Weights of a small transformer language model: learned positions, tied embeddings.
Each number is 500 + 25 x the weight over its row's rms, rounded and kept within 0 to 999. Layers, rows and columns count from 0. Numbers have three digits each. The size before them is the row's rms in percent of the matrix's.

# layer 6 MLP up, 1280x320, rms 0.098, rows 400-487, columns 0-159
097:525489534535525444466470523502545490525492533466506550524517516519461514453518482478462521517497478508498495516505508487519539523513479514500507534428500475484503524537520496506491486482485499524516476452451461481471500450478481494515520493511457495458498491456510518499548494523507528533509554496530530481509501501484488522503567479490530529482472486487491481542531474504507477530537493478469477512476441450506480486535504490487479501480542527468520521498430463500523480516513455
098:481474442490502516523480495469492489536441502513525504510525493495525525527496507485489482507452496512502535491509510460523468498468488483507506484472510486481518528531508502487473503446475474477515506494487477465522517548507468481488505437514483542515516477536532520464509451489484490521504462504506491518459469502502477490511532511459467508530509480510490563547502533507507511500548494497519533518501516504491523483492485519457518510517497523477564466486524477476479518429504512
106:499545510519482502512500528557491470491465544522484457495510507543504555552511489538492480474469492474520487445501518508494492471537500515509503544446512537493506514512514517477448468497486485462515487535503499493524541488502495461527522518552512466512537476515506509456472493503495531508498507479487473495480495511476466532494457540488481513550543475527473497483504483505480526491499518480498518503482435475528499499476474460477517492512491465530500503470514485506529517497466485
109:520443467473515498533535487502517506494451501460538510483537476522475461527527434496492483469476513475490518557466537473506513486517564526494487508518503511497484473509486491484535489433533488516503505456526511487475491494497481512519549533542552498498516510546469513521526541459475511491466495456483480490489482544528524539548482500498520513480505519504475470536491458535454460510520520516490479514514455544474478490505512498505474499477529485497485496494473500508478537492526495
095:495499467485531466477540529511499501484522509479461434494498452491475513501495494483544500493504512484466504494489484552498474482511466508485477491499496508485510484488469483482471473515521529526513494521488487496513456532520459461498492476454553480486479526495531507529503524486516555508509449525524510522504485502481490535511486525527522487550521543452491473476556487496529490505518488525486542494509516463530496490496503501563526542520454527509526537511507515509495494516547530
095:469499509513493498466507537510537491485475493488487523479496503496529513485505468492525525508485482527516461471461509445486502476518518496468482527480469504496499521521489464474507474470516505501469505567514509517490526500506500457517536463516541489465516479507522492478503515465522501493514526522507523501493565492469508556464506495485485474479543499514545510495520545555495513474554490476503495472507464465508480460559505443483544480468500514460503499444508477462518495476504474
104:548507463484468513466497493452485510510496528491495462480505489518477528521502510483511496465510483523492478454534542474478516541493458491524490486466484498538510561492523499503483491529449463519515500482464519470496512508486497552458490502519501491508482510508484523512499478480527516491438521464473540523530463487458499444511485507483453441529523499518509501465494456468501505537499499551487482540554505479486541493495488511520472572518527486494458467493496502491511495493463539
100:473506483465517530455548503531437488530514443514477477575520488491507535520468538481478477463522488499536481495503527524479483461497496507476501496488425495470509497480516497475473512522531486471478544501499486529479529468537467509486489486506505459549525534496510454522521464536505477494484526484501520533468510502509527516549504542489506515493478524486511528506499531497503496510526511483533510471468462509485504528463519495497507522514457526539531474488467463528528501460496503
105:524490509507521468473483545517483528488530531508499528500509508492488469462516498539476488525508456525483480477515515475518512501510502474496511504534488470515535497489478508540462544498507500484474467507531539563531520479500532513491470519510448478492496510501469490527451507540501529521516488502509532508457498492474545443524483527499470534479524497549520557502437470504503513502480514521458524464527477485480466511517520528509522496500504551521524501471432500507453526453506560
089:491496569486471488473514468514498505473476458513518494495479562511544521506493475486503507472517494508503516518523571458515507471509507523447495503524502551531509507504480526558471490516503489491522485485524547501537531532490490503502508458490500524518469478536540514485467488490492549497518446508481503449503547515497485477518446507523487529453537521493499498461507502476467537512516507528485511481533463486495480503503485466540541470464477533507481491496461494525502509486461510
105:515508484467501523526497472491501503516484506476508483505493503486521494475525487533491522474495506485494487470549487506507507467508483484448502510521488495491463483474454549525511494509555455493497521545471525486513479496507524475505472516478491484462504504485543502480512469524497469483519528459509506487499533509471488487448577541533505498521535507495474542538505505481492550487458495486481545529479518526479526488515518482479535500485454545484516502527490485492538500478509477
112:491450490493531544512486528500454533501478485524467506449519516514483456516501558490513475523491508536526488504473488483503519481520480421518463534534518468483501512527536500519508482490506511534499488510464501537499484504475506507513458462449536514490479515526485511504511484536531500481494486515515508491466476486488505545534465461481554502491522489487527494471470502453499455514498506505513519485498534478501495510488474506467490510495495461508465442510533525512498502474480509
103:485530484470520459495501460440522502505519497476503482479530501517489497473468529507532516500499477464457483510521472488520483489491537523508514476538479530478546552521532450536467532502498514503492496506477480505496485556531477525537498493531540459488516510468505487545466502488486502489527495480513517494509503507467469511499534488498521513516526521461487526500504482535519456495481505480494528474501519487497513529498477506497492486527474488487475480522502471532521513436502490
100:479498528504484489468521509509489476524496508481493533478473515510561513459519515546464521479484485528535539492532487494508488509469517518507514491477483520514494507506515485526490465483520499497454445504452501518503511508500514514498443490491516504505523474527525468492512500536504528482516489429493504526484503518508511511475497482543488525509472502500485528517527452543524445489495501484490507523541502493493507499518495498497482466514518526462503530513450496535520547509495525
101:499476459485514447534515503496480526522494468485532498517496546513509455516520497477498501486487514492477488524521480458462447462480497508461476580499501524569502499511489491535550519544510485504518446531551539468475504496497517471497480515505531536520501501506537480473456500491479491480510503540564532531489519522496514475492507469504506516492509498459518495515511477549504529482492514497520489502499527480482495547512498504491514504442478501479491453488527508513509491449531489
098:518498566492529489500473491504533460501487504530490503514512501499504467498524499506530520469518522505501506513483533528538479530499524520466481516517466495526500510502520464482496494475486485521505477455542468480526473456498468536482456557553461469511492490544500482531456506456528523500550515504492540514490549500484439480521459485499464460505502505471510530499462531461508505481480519474480508481484476508473502502532497445515538473503499523530491484498513499519538462454512430
101:465533483483528510520530499540474490510469520477529519468522493460486533489504489521521491499533502482498510522517513501518494472503466502531499495475534473492491500465488497488485493506555490498500522456530458491506474487482514526487504508478508468507487498522487492492501517466448482459500440454501476492476525531515526513477585484536523483498461493483465480542499510476465489516484533531542500464461471480529502500458487552522487512497520536530546495505463514571489489435499504
094:497513518467541509493471485534489515513503489507523480564500551522496491550509523484499513459478490468494498524471484524467528476481495479508506485473498514501511503531503457512541478517512469465476546478530490499475493462517471520485478511483473486505458497491536512494515497476480499506524507496509475504586491517454497489530482528485488456495495481535522502482491450473499521503512471472508490504515515468514541526532462552455454565507477516483493550495502515472514459503488542
097:479511509526518458500463513505520472497496480445487507544509510540508539497489545461525498490517541484503461495519532492586482443519471484497528553483502514532541478523520490507520555510505507479457473539503544538465515480468508474508539512511518486531480490515509515487526484528499503486506494471522510506497483479455520509461492477519484496547475511487528502501519529532471471514558507478461499513518516477494445476498468534469502504465492487471503485490494505532491449506570487
106:489513481490467495462495498522507468453463509469529493535481519534527488501494469554514496450480464503463519511477518464494445540494482540482481503498502504459519500544558481495482465510481510513523482512470492474488545470496548510526560480484489509516479481529524493490486500524502480514460499515503551475533496493533490478514499503522564540491560479453495473472496563513496490484466517572494552506488468509513531463480518467457482532458500526507492475490514501499496520536541503
107:529491521481497510510475492534520491469466508512498463488520518499435479489490534503511458501510502504522499455476522514536497519444497489506452494520521515459494509473494508507507473481538540477502475475470476520509503462455476473445514499504515478486531497504504509511498501483514526475505474472505573487537515488564521488505511497487514495467518495501487481502535500497521486527491501471539519497512463512528497488495464483514479456507534515496444502552513503495508541510522507
101:514512503506472510479528477466509473513549495520498512469472502487544508504523503484494535487479516485504520555514433480455501492488484496522546564496506531517486496499462500497486494547520471463535498511530514463482509542569494515506501547503521469492511493465498490492489535475475526509526555492498495551470543486513468525464510457533504531505517526489507482475468537497492510483510489499543503490524534484526488464555485528472477515523480501497495530480486514477550491513518526
093:503527527500512493529537503537506537495450475483508458490544529499522482521464482566524503462475505503491469498542460486479487522530497504535528514492530489504538504487498474522461487510469491497503488503512499504478493514500485499511505521536462537515506485518487456494548514506560543499511496532512511474494496496480502485497507543523471526502536494510504487524515549466488466508531482477538481507494439450478522470476490474487520487544537506518540494470501528508522502512527490
103:504457501505459517542514544462474479503482483481506469465503514476525460490515525491519478504485521514506529460525513489505500489493506451504530524500467521444516481534483520501483518544480504510559470480512486478528486541487510450473458570519505488493499503513513526531504472467484467488496511515552489530498483486528518489517530529522486526482521497527530522444507474481510464512506540524474470495520501506481532506468502478501508537533497503500480510472511520541511492475501462
109:499530509538490492479473467524519468505529483463493451520469467508506511508529509470529534502548455469501488506506496505530523484523453486515585514477481541490555496523457509453508509504515513531536471462477512553480521505495481505501504514506498497479496487463524530491469506515464563473497506471493498512471470465484524483504540493492484486513544491508505489480478531547486523522484457497463455495552538511478551482516478465495494515507489499496490497475503559506485515506509474
097:528510517515462511482497510494529488504467485483496492517433505479530499469456528462526514492451517458523500489548485474527499516513515504495501485481448522458516559509484523518501439491514517508484513534440504483511556497488511483499486487554482512499458497510508516510448485522501501476479531475482492465502505485460495501452508479481453511508530459490484579488497524499525497458484507519489514549484494500541512491515492479479483519512504496485496441534519529516493499510461524
097:521515491486528530489486485493490469475524497479521477508516506483481514499465518475515475539474467506545508504477491534528510511521511536473541498505475494494532488555526468481510521455473472514489474505492522484530502558525531496478514552472479511490532471527467496486471443525495532498556454497490481524487520473495464481521511515524470501468493512543509487508509422515471488473515511493499524499493524487498515482459490498517475547493572468524523496542487487512506497474471519
085:511514497549469468523524500505481484555513467517529546508538484515497522494483560485497514515510474436492487482520500501501474516494506515468540519532488520514512536468496461496466502496526509552497486501512514485523529464518504503474484490522550525486522490467491513474465492494509483497501500493514501521464508486525486490475476473479546467458536496495497486501468483488500460508517515539547477451499497533496510512478510524530507511531488479497499467469468527500500529522485542
103:566507537519529481522481494504487516477477477496452482495529478464475440457497524530538530529498525552490489503495518489534515504521485556499477504490488477542482499462540504473508456543487490490475508544496532512484490507430467536516542520495521515522444493459527503485496523473498460515497496511522514469510520537492489498472514477501486518480508467447475505502471507486487454504468506500539475532474505486500515495518518515565497536471465504508484496499507495455485568466491518
106:491438498523508477540512500499508505506504448487470497514504484475520517539519480526492518487526506528509497512462481533448499480486524494528527487522520556537504503515472480500547498477486493498509468513511499484522475484515499487501476494482511523483509466482493481481468507526553439472507467494533516555479495499480503535508538469529492485499525472432498517527505524526503456494485490499508482553481534516508517483520510465486515491453507509487513551530501484494485520465479483
101:487510513473500497535537543471457490526531445483534524533496510511487499483519529459495493498476473489510460487521555533466475498460515516489534480510474482540522528475509504466494487476484512473474523520484497515511499510538485498469466506472491452508516514517502518542567543479485516475515468511531505433522491523517492506504484495523471479515538540516522537516491503494502507500509533497499514528471508500495513547512490509525525481544492518521507491503530491465503506482506505
094:496482476501507459527494511535522554478488509524518497471497525551442554478503469516513467489451511507511496471528498501503491503532487486448501479491507540478509527498466520506484492505507500516521495493448491518496507474540514454506506493483484493538482481513474490517461504542488497489519528501530542497512481498504507532472506531489489483487447459498511526510501479514541513507479498505502492480528511489504514471522511485504547505522495500530500515518468470553512465461491468
102:489542517538513504497475497524498500499488481523481520536512523469545494483508463479506506501508525511471500491500518497548508507515496473473493468481505476512478497485494515475487524508436511433495477495468516502466519493467538482536519472501540546527494512476512471531502507530518490468507438497525510498514525461516518487517508456484515529500484484527515537514491495526501530477525536527494490500481500491512515482472499461474490546513506509474485481530507479494508444499504500
100:461502521510521498463520518476515504499517492524501492501492477500514490442465509498533482517537482494501511518514510499490479516485501506510513521482491496496496525484470511486504482459474504542526493484470472516519530520476497500522510492495472501460547505535482522458474554537471521521532493478502470519504499500495515516523577529494467549516486508513533504524481505527518497479501489510493478510477450518463534509506507472466501497479520487516500526505498503495497519520502538
092:478509508542527481517543565459485504524515492487510526453477487515494474507522480519535479480521482529465462458505520509490484483429518462541529467440498497482492552476517477516515480520462539472498466451509477489462510529525505512511460506461495467501521464509472454466466499470510510488467510477508519507490520462486496501547498482492509557484493503487508533501491497557503524471517480466497472498473512526539503455546504527495493485518530477503511487499503509490504510495517536
100:457510515528539475474518482522499510491532481491525512471515503517483460547493543479486485469485523497462462495524508501501530524518489524489496531471476504540501485509488508531474475495508485493506479544513485507513507504486518514541512464514497497493523505500551511465481505483497504510470512498497510503517477528466519484515512500514530505486443494538503469468492503466507537527520498456558495513489533504527489491518510518474533530498496519512534509436498445532516503513499526
108:501537522508473493494488531538467468511485486497477518495481464515517496467510490500541524505544469493503464459440498509515492510546505488532492490472463491496499529473474508471478541546530499516489491527514478483526542508471475527480465519494551468510487476478522515514495540509493482533487492519487524504501516478479512463504507545498535505496506502513505511508550502517545467505489494531491442492550479460460491507468469492492518514492494533509479509525519517482487494474558531
098:533496508469458478470539509469484538512494526488486484511509488495522507506450529497490509474491555490475479476515520493502508478533499505501477470483526525495472499507505504548499472478464517479489495479451492572508506498454474504489533502422509533505483496506516523491530458526514466511500489494489526542519490494488514536503468456483541498476494484508523483532519491525493505475541554520571521532516483534496493505472498528512500493507468479478514531511494501501523492518551471
108:488495486490495467510536474513466499496492482551493509504460501487476492476516532493525488471523498505491456533462473544472514526502517506520501532518466452553468524483499487511486487487538456511482498523526516527517462494491513471489552493509471510529489545493504486533500508503488509508517521484518493515504447469502504497494477520505475507499529508531516463460540478480492480483503498458500491485464511501520517492503510519468475527461459471496536518562480475504506472463492483
091:498485475462487529503514513483477474537515500499509472483471453529485527480498535471483539531503544444503522447558484519497472457482501521473491483477481500499486528507480481473490497513495494507517483457484507508500486476473495520576526536519502475494461522457485490498502523519474522514516474514527481509532501543497530469473493473555536485484503567520452487476522499531532494483488528518487495497472478551490486527488475505474527498544463510511509461508474558472448494484514514
100:530525509526470497476491465509537497505530463525480462515510496507527468491488500491528506542487472520510558519538503513518488481514476532552509503474507468498514476503499506516477500472498463513544487524506526496536468456561483516510505503514466520498503505511498496503453509485463509510522548503538497433500447502480526545502510492499558470532493480540543488493574519480496522456504471488498507509524506517491505503487451500535494528522525529523456529496524491501505500499518463
091:449521476483500519487503535520485508520527587472511511513504487549523554491502514479496435494497522491503499488524463538502528513551508473437514485499534489557524511519487523501514516505541467478488525496483519505498446525487471498498545509475513507525489519488514466493505461509536475516453507505516477499503521463475561531500527534544515485490520484506522494489464509463497537518470506497500463491529514488457537509527523470502539510496487481516562506529488506484497519524515476
107:493531479513511491526476493523488539504494471483515472520531508449477491462534521515495500499526486466513495527490501481519517502523484464513530467468501510488532520449505453547478475499506505472483526516477468478534493526502496492490500470512472515494530506543462517502464506512526494522536502550516535469493559542474513448541553463492433539457480494531488502524510518545555502493520506501490490516496479517479505549474553568515496497491526493491486477504500543488471492485502452
093:529502478472495484477464506510467498504493521499452465495478463487481544535526504490452524543511511511561494472516477484444514512467474456518541513523448540527510481512517510457500495537527460501496499469536476527504517509492531474483483505475545521504512515522538495488510487515521483526540475502525488478500505518492503508519522487575487487514504518464518482508511479456523465518557482509515492513462478521508509469487517486501505504478493498542511509501489561523498473518527534
099:508496477523529491477563487521498510494458475521459467469481476499527514520493524475527456435519478512459482483559556491539491505462526495561525502508495501461504488526485532478491432509500505543490518500478465509505514462502470481489486504547526498518517473474497504504489536500474521493532507478474499510511516548503503526516519498511468481482498497493528505515505533504514540508530515520487508512517497456545496462522507502476504496509499488513543469506503531512542462468476520
097:489525522505491489525485482508495498477451507486487439493503488468461489475498477504509501521499522491483513518493500542481507468532482509503529467514508506503539512432495434488518524493521499545496510488493511497520526547501474512478524479461456493509464495502498494496483488464516527432508465492542493559417545487500464510504505529551507473533494503532509495523523494505485523514511486508540542511521505512511488463514504460517524527527497483548552496473517535520518472512503512
116:521525460449546531501424472516480496496525490510535469522523452541467480486547507485548459508496460481505497489506547493491486503511483491531502466505491484482480537497485534496503516511500471480514519523531490496466480434511511472510460507530494479482543491511474495525558488496480524517465494491511536462475500476459532494515516498505522457457488457477525514477492495511507546516490483515473516506500575503489498461503457520498445493495491551499540521487466477513507486442522491
104:479468521468472500483536435486534492545491481513485498471532545545518509493489437480479475521489510509509511520484495467509491499471480526484486526516510545531477459518485480486443530503489568499512459513497460511495486527496501496498491525491509478519457495499485493513508455486499497517514496470505507551484476510522532510507524496495480502541512474519492513478469490514473546476518468474474492486499446482500515536483523479484541519513513490430478522537501443458481429494481475
104:499506502478439477537483493462525491537509505469493529543517489488515508507527505518528537548514537514476502497483505491508469524504511459515479499488492517502565483488512465499475535483524532525451474492482493507486476520518495479505465520436504516501515464503508513527475507506463479507504526537520493501479472484529499517437493498497500533544482507511492480490536510510535501517466481443488531524502519514486497476485427524489511475510503522516514544523513475493527502542539502
107:542476520533494502530497483512489477560489536478476522501523496461531508493519491503478483494503460469507528506522497545499493516513492460507525517467504482479503500491506519531470460500501527488484502466484466488491440506504521506508543498526498478544511506480556520548509529523495505524513503500510512529453454528476520487547508513513487481500519474463433508547493498503453477527485503517485560495490528492512478449448473500518527538508498489519519506475474517526529476547494487
094:511482445516448498513571525511502537474512487532472474537502538465473485490556521543480503561523480501529470530490527539490468532498495498511521497485519500546491522493493520546470513524524492473472529538524471528519514483463506520546454502505438520492490459468491496523483481536516577522461501528556529514485504483469509513509512501512534518532463509457507526500475505488547511500490543458517510479483509463533491499527487511527516503526483482526531512514509441474462532487480501
103:492503500487467530488505492472473450476521490531464479489505501530485483496469473505522509503508503534481543565489539476518498463503490481443514519486522514524468509474485506478513521513477552500493497505448513498436521499487457493489509548504515513534476485492512472503517503504466523518545505477509568527491493508525524497548514518483511500458453479510541509542539510525499511470462468472543506534469500471489514462515527480463497498486523502513501476497539488474523517515474524
101:486484489508478486497515484504549508491505511500529481460485451509475520483501498524515478470495546523511496489471520518472479472473475535510472493472490520514479519539466508529541496475492474487530493488475472575482507496510497518480511474473508481533443457523521532489501485504510504439502500531468491512541481483518505500517502496527514444539522493449519472495451500452540477490527496523537544532500512520496482519491504450476520463523460521456507516483551475446518475480522524
101:506482508536484524462516518467502544510500507523499487484485527522501523538519533492531463493489524533532462500488472533497453488505451498526507486480492511513500510485541516473541459499484483517484492455478489486523507544484522446494507488502543523519506476509500510514499497479457460544500445515485521512540496458483488466477486472483514562506494498475501519468446519539513507485502563510459478514479488470529472469521510477574512506517507522455471476509512553498508471460495494
085:546460491494525517514532477493504476481532503519440500567567473508480477477514505468484523525504478511527466468470483528522456550484462487517491521498506519527495504519532494515477477509508516488538508503480541507512493517488469558506518512494452525497479520491505512514506494512497454524481488468482471499462499487485500511466415503487503539513448491521458533481476488516481539532477492507467472472539531495480489506520485519490501495534490501510498525450509490495507510502524529
109:530530513514461507504542532492501454518498491479466485487474489535484483494510527513511472519517506524453455516485504494566466460474502482480499474555487509466499473475492465480489488501466522514460470485518514452479550505495515531487460522487518458491467459439518552549510499496507491481514497516501495469503483490547475546488504508479527490528479532485508475533522493507482489533474522522485535488516483500479504514510502469517493508511522475437534489488510522512471467531546544
098:505500492535525538518517510522442520523498496488459499514503503471470511517519494507488484489498508517521487515451531450513507462570464497505489531500511518553485486518491501465540488483491503499482498492476520472498517468487519540488459484498498477486468558492547507513499502499477492543462491493485495474503497478499454505484468492514544521530499493483464490537494505489471506511457497488535508499530533498452516491516479530459483520466532539476491478543509559510512529487526492
095:596498527462518502479504475497473532478531501492489493499529525465506520470469436485481499459571534474553476468483533474487476497522508485469473512505513498538498493518558526527504495502488467462501489513482507487492548477503518496532472506502478470511480485501485456513459512528553507485514484552488514513514506521485506498513505528500471499541503533500479544509511486506498467459463494554465506522485474493440448488505512541482477479511511492491506479500541497505486463464488472
097:462539469503539529505492439463484486498529542466460466480512500526513484504497513515512490514490502469503484493525494498489492527481482521533498495492527505498463497519537492520452510514532496549511546457514506521521535483509534506492504520504488500495503534514513520505483531495524470494530518526486492513487510536476502510495505483460517492470510514528468496521486524435475494467521537472490517486526456494556569469497526505492518497496448514480460461433512483495516481503527502
100:496481507478484488470478497523508506493475474470493513506505487516499454504500512520497473465503524532540473546499490529522472505478502451508491462495510446495491551491496511486496516520496537472532432437492472500499508498457470499482511531511468473507517524448516496495494487519484523490480530488486531486498488506486504459540502501485466552510479519477506473541496488528453515515489536485520543455501509510516485471467483519562484507471471433497513502499509522509501518562479514
117:537494538467474522517446492491477530513503500486481424504507492530505494517517530510484487484470503517548499501530483483490533520506492466438488473533546518448460484494539458479513512465522522502535512495517515520498518493485452515487500500516479535476468515497477512529470555515480529525524533492526490481516469490456518504479534498490514501473498485490498512511463497491505498516496501512532503436566471490476523500549497464502500507488464521480480499462507479545521485499512494
096:523468508498505491488512493515480487521465501514512466493510473514501474528459488474518523480471484509498498505484501493498504503547487521503534506495483544498535463470512489519511444466477551534474456521509461510465512471538528529471512494507484480490528474488490457562500497501543524510477496517529543465528514510522448510507516480540481515543536524462530482499524469495546514470461474473480520511484483447495531529496481492516459527494459510548502488544466508505549473480522505
112:512504474494504449494513445493478471518495486473476510512501498485474526503491526517523506424528467566505477506493469514476488517507460478461537492500535462493516534495517506464529531469474512507494482495516479476525470483497453485514440541501512462521513531485492494518472492463519482533506507519521498460478460520533505481509465510462531501485493490504455516493488532530470530470519501503540547503451512455516451504471482468499502501463466503477518542444511521527494486512530464
090:488506488528472505502497518483452475488485513522518533502500505509512515522506508480476481498511504490510509546464475512469507485463508525465524492529501494469507452494525511505495466533521505510486487485459562510544514507495478508484514505511527502547528479524497466484518520505481496508540494509514493535482543474494490479519481498510535507521498459524481499467462505479462487481486500490497500485550496539515478511454477497462462506460506507565485471529508500542502467508511503
091:515482505490480521496488493506504486547499460498482551523559497542478454499541500497556495549509505498517524476472523528563462483523543543488514458476511511510513484512508483509495500483465513478463471509510518492507498523525478493527532495492510503471446478561511549523534507506470526545490522486522497505512515523491558510487523474539482472452512493480492502475473542485509513492487503553489522481489431518505525493490460479489450494539494523516485465487515518592466507503573516
098:502504504520452554465476513484492502499498486484478523516521536503489515485497526502467492518492505485522494495498520469545505501509470442503473483556548519553522498528499499539527482508472553528504476489456523489487520484467532479512469539487485508494491530540551466489474512496515523482458486485517473475489494514478500462527489523504501497541495494502537499502521558511540498459525464521488455488462477512489508523473509465537486514464501504513487483513447525461460504496480492
114:520423486485503518502502502493519479519523508507484508533488479511507523483524483532512470482524451471474491534498468544501477509507475503484457488500471504501535497521498483529492546530484494519478531537503501502475500502520460499477494495464519531478502481508510504493508522444511503490482476508525502518511490532464482511592516488474511476521513513512484514473485457507530490488525474513502502513477499494538486492511514606458461505500465520468506502515491502542513514517520495
101:500496457489514484494493485539473495489468502529526479485519501557493510495560496514498503536531496545489486493509511536497479503508468490477528522495494488456479467515468517488519484518523513522525509518441526491489519493487489460468499483556496456476474512523508508492511540526478478512499537496493484481494474483507501507501505510500493506539540488496475428519528518484484523531484539481484470509510498489550460506486501467482463526502504492526521479532553471518474495488521488
104:474494502481512477510555490459516517538522478543503472507508518547461479516469479529493482470511517490500492488463505467491505498507486510512485485494550547516453514492495510499498497485500474499548513479488538504525511543473506484517497478477537479463491480482492505502463551516553493499472479547501480510532512480479499541513520521490522510523508505511500474489515492452474481519458515521490480511502491504538494504518493466506474491518524437465512500498495538557529503473524469
119:467488497516470566474489509497507488513476519491512487485516492501541485573530521520493512428520500456542514458493499523499453482489490493475503521544494504465502489551485504537533519523488571469525515484547456499491493507525489519491458493481503426524491519474505480554501490506514500516475526460490493480499506475497453525530489497542499480509510489479520540506550546510479486504515500515519530508491479444468494499481526471500529469479490457497500545530506518504531525510557499
102:488519541502544491530465510508474524486529514494520460485494500507457521498491458473511483535494484496495479499510486485457457503512504474476498508500526496554561487505505496480456509488513463489475485520506537514463529476536535566482518534511486444506518477502481477490519493480494530484549526494502475488454480528475515465498511511533501528507483541453484490488474492517539512476486497489485537450478476504518552535510471511515471490523491510503488474442510469525481464468515478
107:525498479511472476444517484513493495536488502521560505486488506478477449497540509497541481475542493524475500490506507467512479475534472493475515515503497532513496522495512512467456519479516527475495517510482481492463451442537467527512521499513496480543512486497457487530483551525518534523471468520532525535514498492536463541514489513553510478516513535505530515510482455515493493506434520523452509508461496473509454491506506477541493503530463484500506521483476497565492497543474441
103:499532482531500475475470532519520516484552542524504482478484485481497538509497470486517485479487481481520520514478454507475531587510523485510492497489486503468506507530488500488530485459560486489505526532465521516450501473484482466481486492504481484510514527495519506532494500516534485487513517479486503480478486504496468503459504504513492497542511486522467554516519476483501483509495540536465451554536491497527496436486504476505486490504504508501543534490472503417472501466507474
103:526497479512528509429499509501474491493491533468470564504508480541460560518502502507483523489494489534522495501488494466524509498501445498504517470496531501511491515548515485473522505489504529503491494505512501474471467490511504533536512519496474490500503523484519541538539532524504505486508465463491525467484513457460526455470507509470533491480481484519511433510479531481415476499525474455515506541467460501433493465467456509531512503529524542513500524492498472456517527524505519
100:511460541492494482516533510521489485503508560507486523550507524500469580498482489505480500474513488492464496517540517479495498525497498479523497550517497452496532468503534483521476540494510471532489478566520533522522541531514494487522537504480521470474531521469457478555533467504509506452469426510507499458532484463523516479519522493488545473436491468532525499504509555511467522519498498486473519479484484505453514469497503467465502491527521503491499448477522488505492507532535520
098:495527521484476499478526506462512489510471558478541496523512537518465505533455499512512491525515527499548472542509482528518536476538501483487502442511498533487498507485516514494511431539506467501477511489509485483485519541521486476456481477509541489520524497493509440526515510545518506519528509489495512511487510523466470477489551504474494479500528473480477520528522521490551536506525506543532490472468472485492535501441496547510491499478501520506503528471490488514471536494493492
112:517489514495454519483520487512497488495487513527505464498495521462449501478529544503496456440493461557541479498503470487481498487538507483541443519462458489503533502526517504478525519520524487526495487505515512477508505488462481506496497507581494485529481511488520512489449529486506509523496473522528515501541488476510460488480520484496493568490469573477492527484478491525523493496469495486552505466537489451513484476482492502520527525532489518497471505475517484480473512501485521
092:514511507514442481510479463484477497523466477474484471480534498508510521442487527511519535480532506535520521483494531495524540536465507475512492529564474494522480539433519536484502490522513455502517527510536473528501488509515493490524507484482509498486449499519503499519525493502506514498535455552487530466537519504512520498519505468526532516516508520458479532576464516497473534447479539493534497485525534465537474524525488510497521507505530518512502464529471464506502498504458469
101:522509492509510496494478556514502507479486500519508486546461465520490491482449499524478528489473528475504500499491471526526500508484492477522528488527563508502519525468486484539519473498465513544464480476486552527530493507508441476470491508504462534503490478468556486541465481506492495499539529529509477490487517478489491501519513526521523500502469469525479489510503484495458487486470558497557502552502478525462512500537506512490517472537502528516512447523494485507454497496466489
097:482488498481504486491487526530495489501548488516496527464498475494528479510500521504537521487476484527528510501495451519510509467511526496520556483540456498497481532458489485472533484542541474487507480509474539486495496507546457533476492550490504533526556493476513489515504503539458496468504486503482500491479478468482488526508515545496563507472480477485532513511510488484512480513493503547551521501559475506524475519481479538506507518479472450481503520497579520521478531528539498
089:494519549491471501496497516488460460523475452502481517517467514473506486510489507501541496494515488473491532519512495530549446481487558516485514484506491482516499553524463503478465482488476511500549480493488577529500525476481515519499520512482448548469490500522509478535502543485473473521472523481505512528469473475548532537486515493517497531498472509505521491519518496523504513516465482450464512514465497478505507525487535508512470500462494470488492558489555530534429498517467501
107:518494526524508503480503500441512460507535487515514503475470460475491518511550540511487498504474502479517502512490548523525492516469510473471489509518451504509553506514519543499547543469504480487476484504524523488502492476519475507488484519514501500460516520452481512509529512432515500528517485515486508493498519474466496466534498455522511512493573480547484457510482491478510501526449472498514522512483479520443512503500496518501484495481499484493487470522476502508541486460502453
103:478440532458497539466530471484492513519522512493516505455494488501476501472517485482520500529500465518529467462512494472512510492478515513485497520477489485484457513507526468502499493482525534506483506528449529521482502539478505492482526517513500490503514499499461489449510502537506525507479521466511565524502501521490499480526500510549476486537501453508489458457503472513486520469509440498476490510549494514512500515482500510493442500489507483453513527477560517490527516485486495
107:521472460496485520525517449498512506465470483519523490480486523527514524466520526525514464521480497514518471489450495538521504498498503513506512483450534520505464523517502477548492508492527501526496514508487510517475508492461507486509518458504547515487474497440472494532527459520473563499507536454499550523507479500518509495529467479512532462474465516514437470491478528470552468514492468513524470479484493492495513483535479497575533509456486471534484518450497527494517488469458508
108:546494484519509494471529464496495466526542498537467505520498519478492546474510470458505501521510525461497546509494523521427496529489512478480522481536533489513457472510482480523497528507485518509500542500541515489508507533506445475550526473484501507473498538463485461470500499510503516484511467491509454546465540489514553507491514466470507484476526477529505546451478503498518499504483504466517539467560500507527557525480519514521472506511509523485507477483504506498531490503485514
109:497515469488518507505532508492507507518500501480493546506466508495507513513490479502566541497517525477519553470505479550493416493538500486489495452513463469501511524520496521476476489497482489511518478521508461485543541491550465498461510478452501518481530458490471465497441460484533514497547445511514539513427507455472489521545490509495492478531517531461502534483455441517503507506495480521501486497522491495486523543504471493529495472504520490489485521517535522505484470469478506
105:460459527495486482460490485488500477493504519474485447536536500500490523468518501461482518525486495508528482476471499494470479519554462506505466493530496493527479497502518505497493479472537516480523495502486513500496481462515552494482517508474519503541503543496506461504533483532497525505484520547512553500476468487487513500507503458467540493546509468478413536486501483539517511473468523478531506513522540520525522521485470531452498496472531473513523492468516482506531530521466506
102:530509521469522482486510466486536469488517501521483497506482462519472519498460464512523512468459536502504469507536559452514451484509533519536470493501480465550496496479507507539483559490554480512456495502485514501506484502544497529514496503516483453502489495501525506474517548523493511481492484494531487474494494516486514452506515486519522489533499496508497506536467510499559525444502475533480528504533476482487521469498505511521479463528585491509530504454515517517464512511482558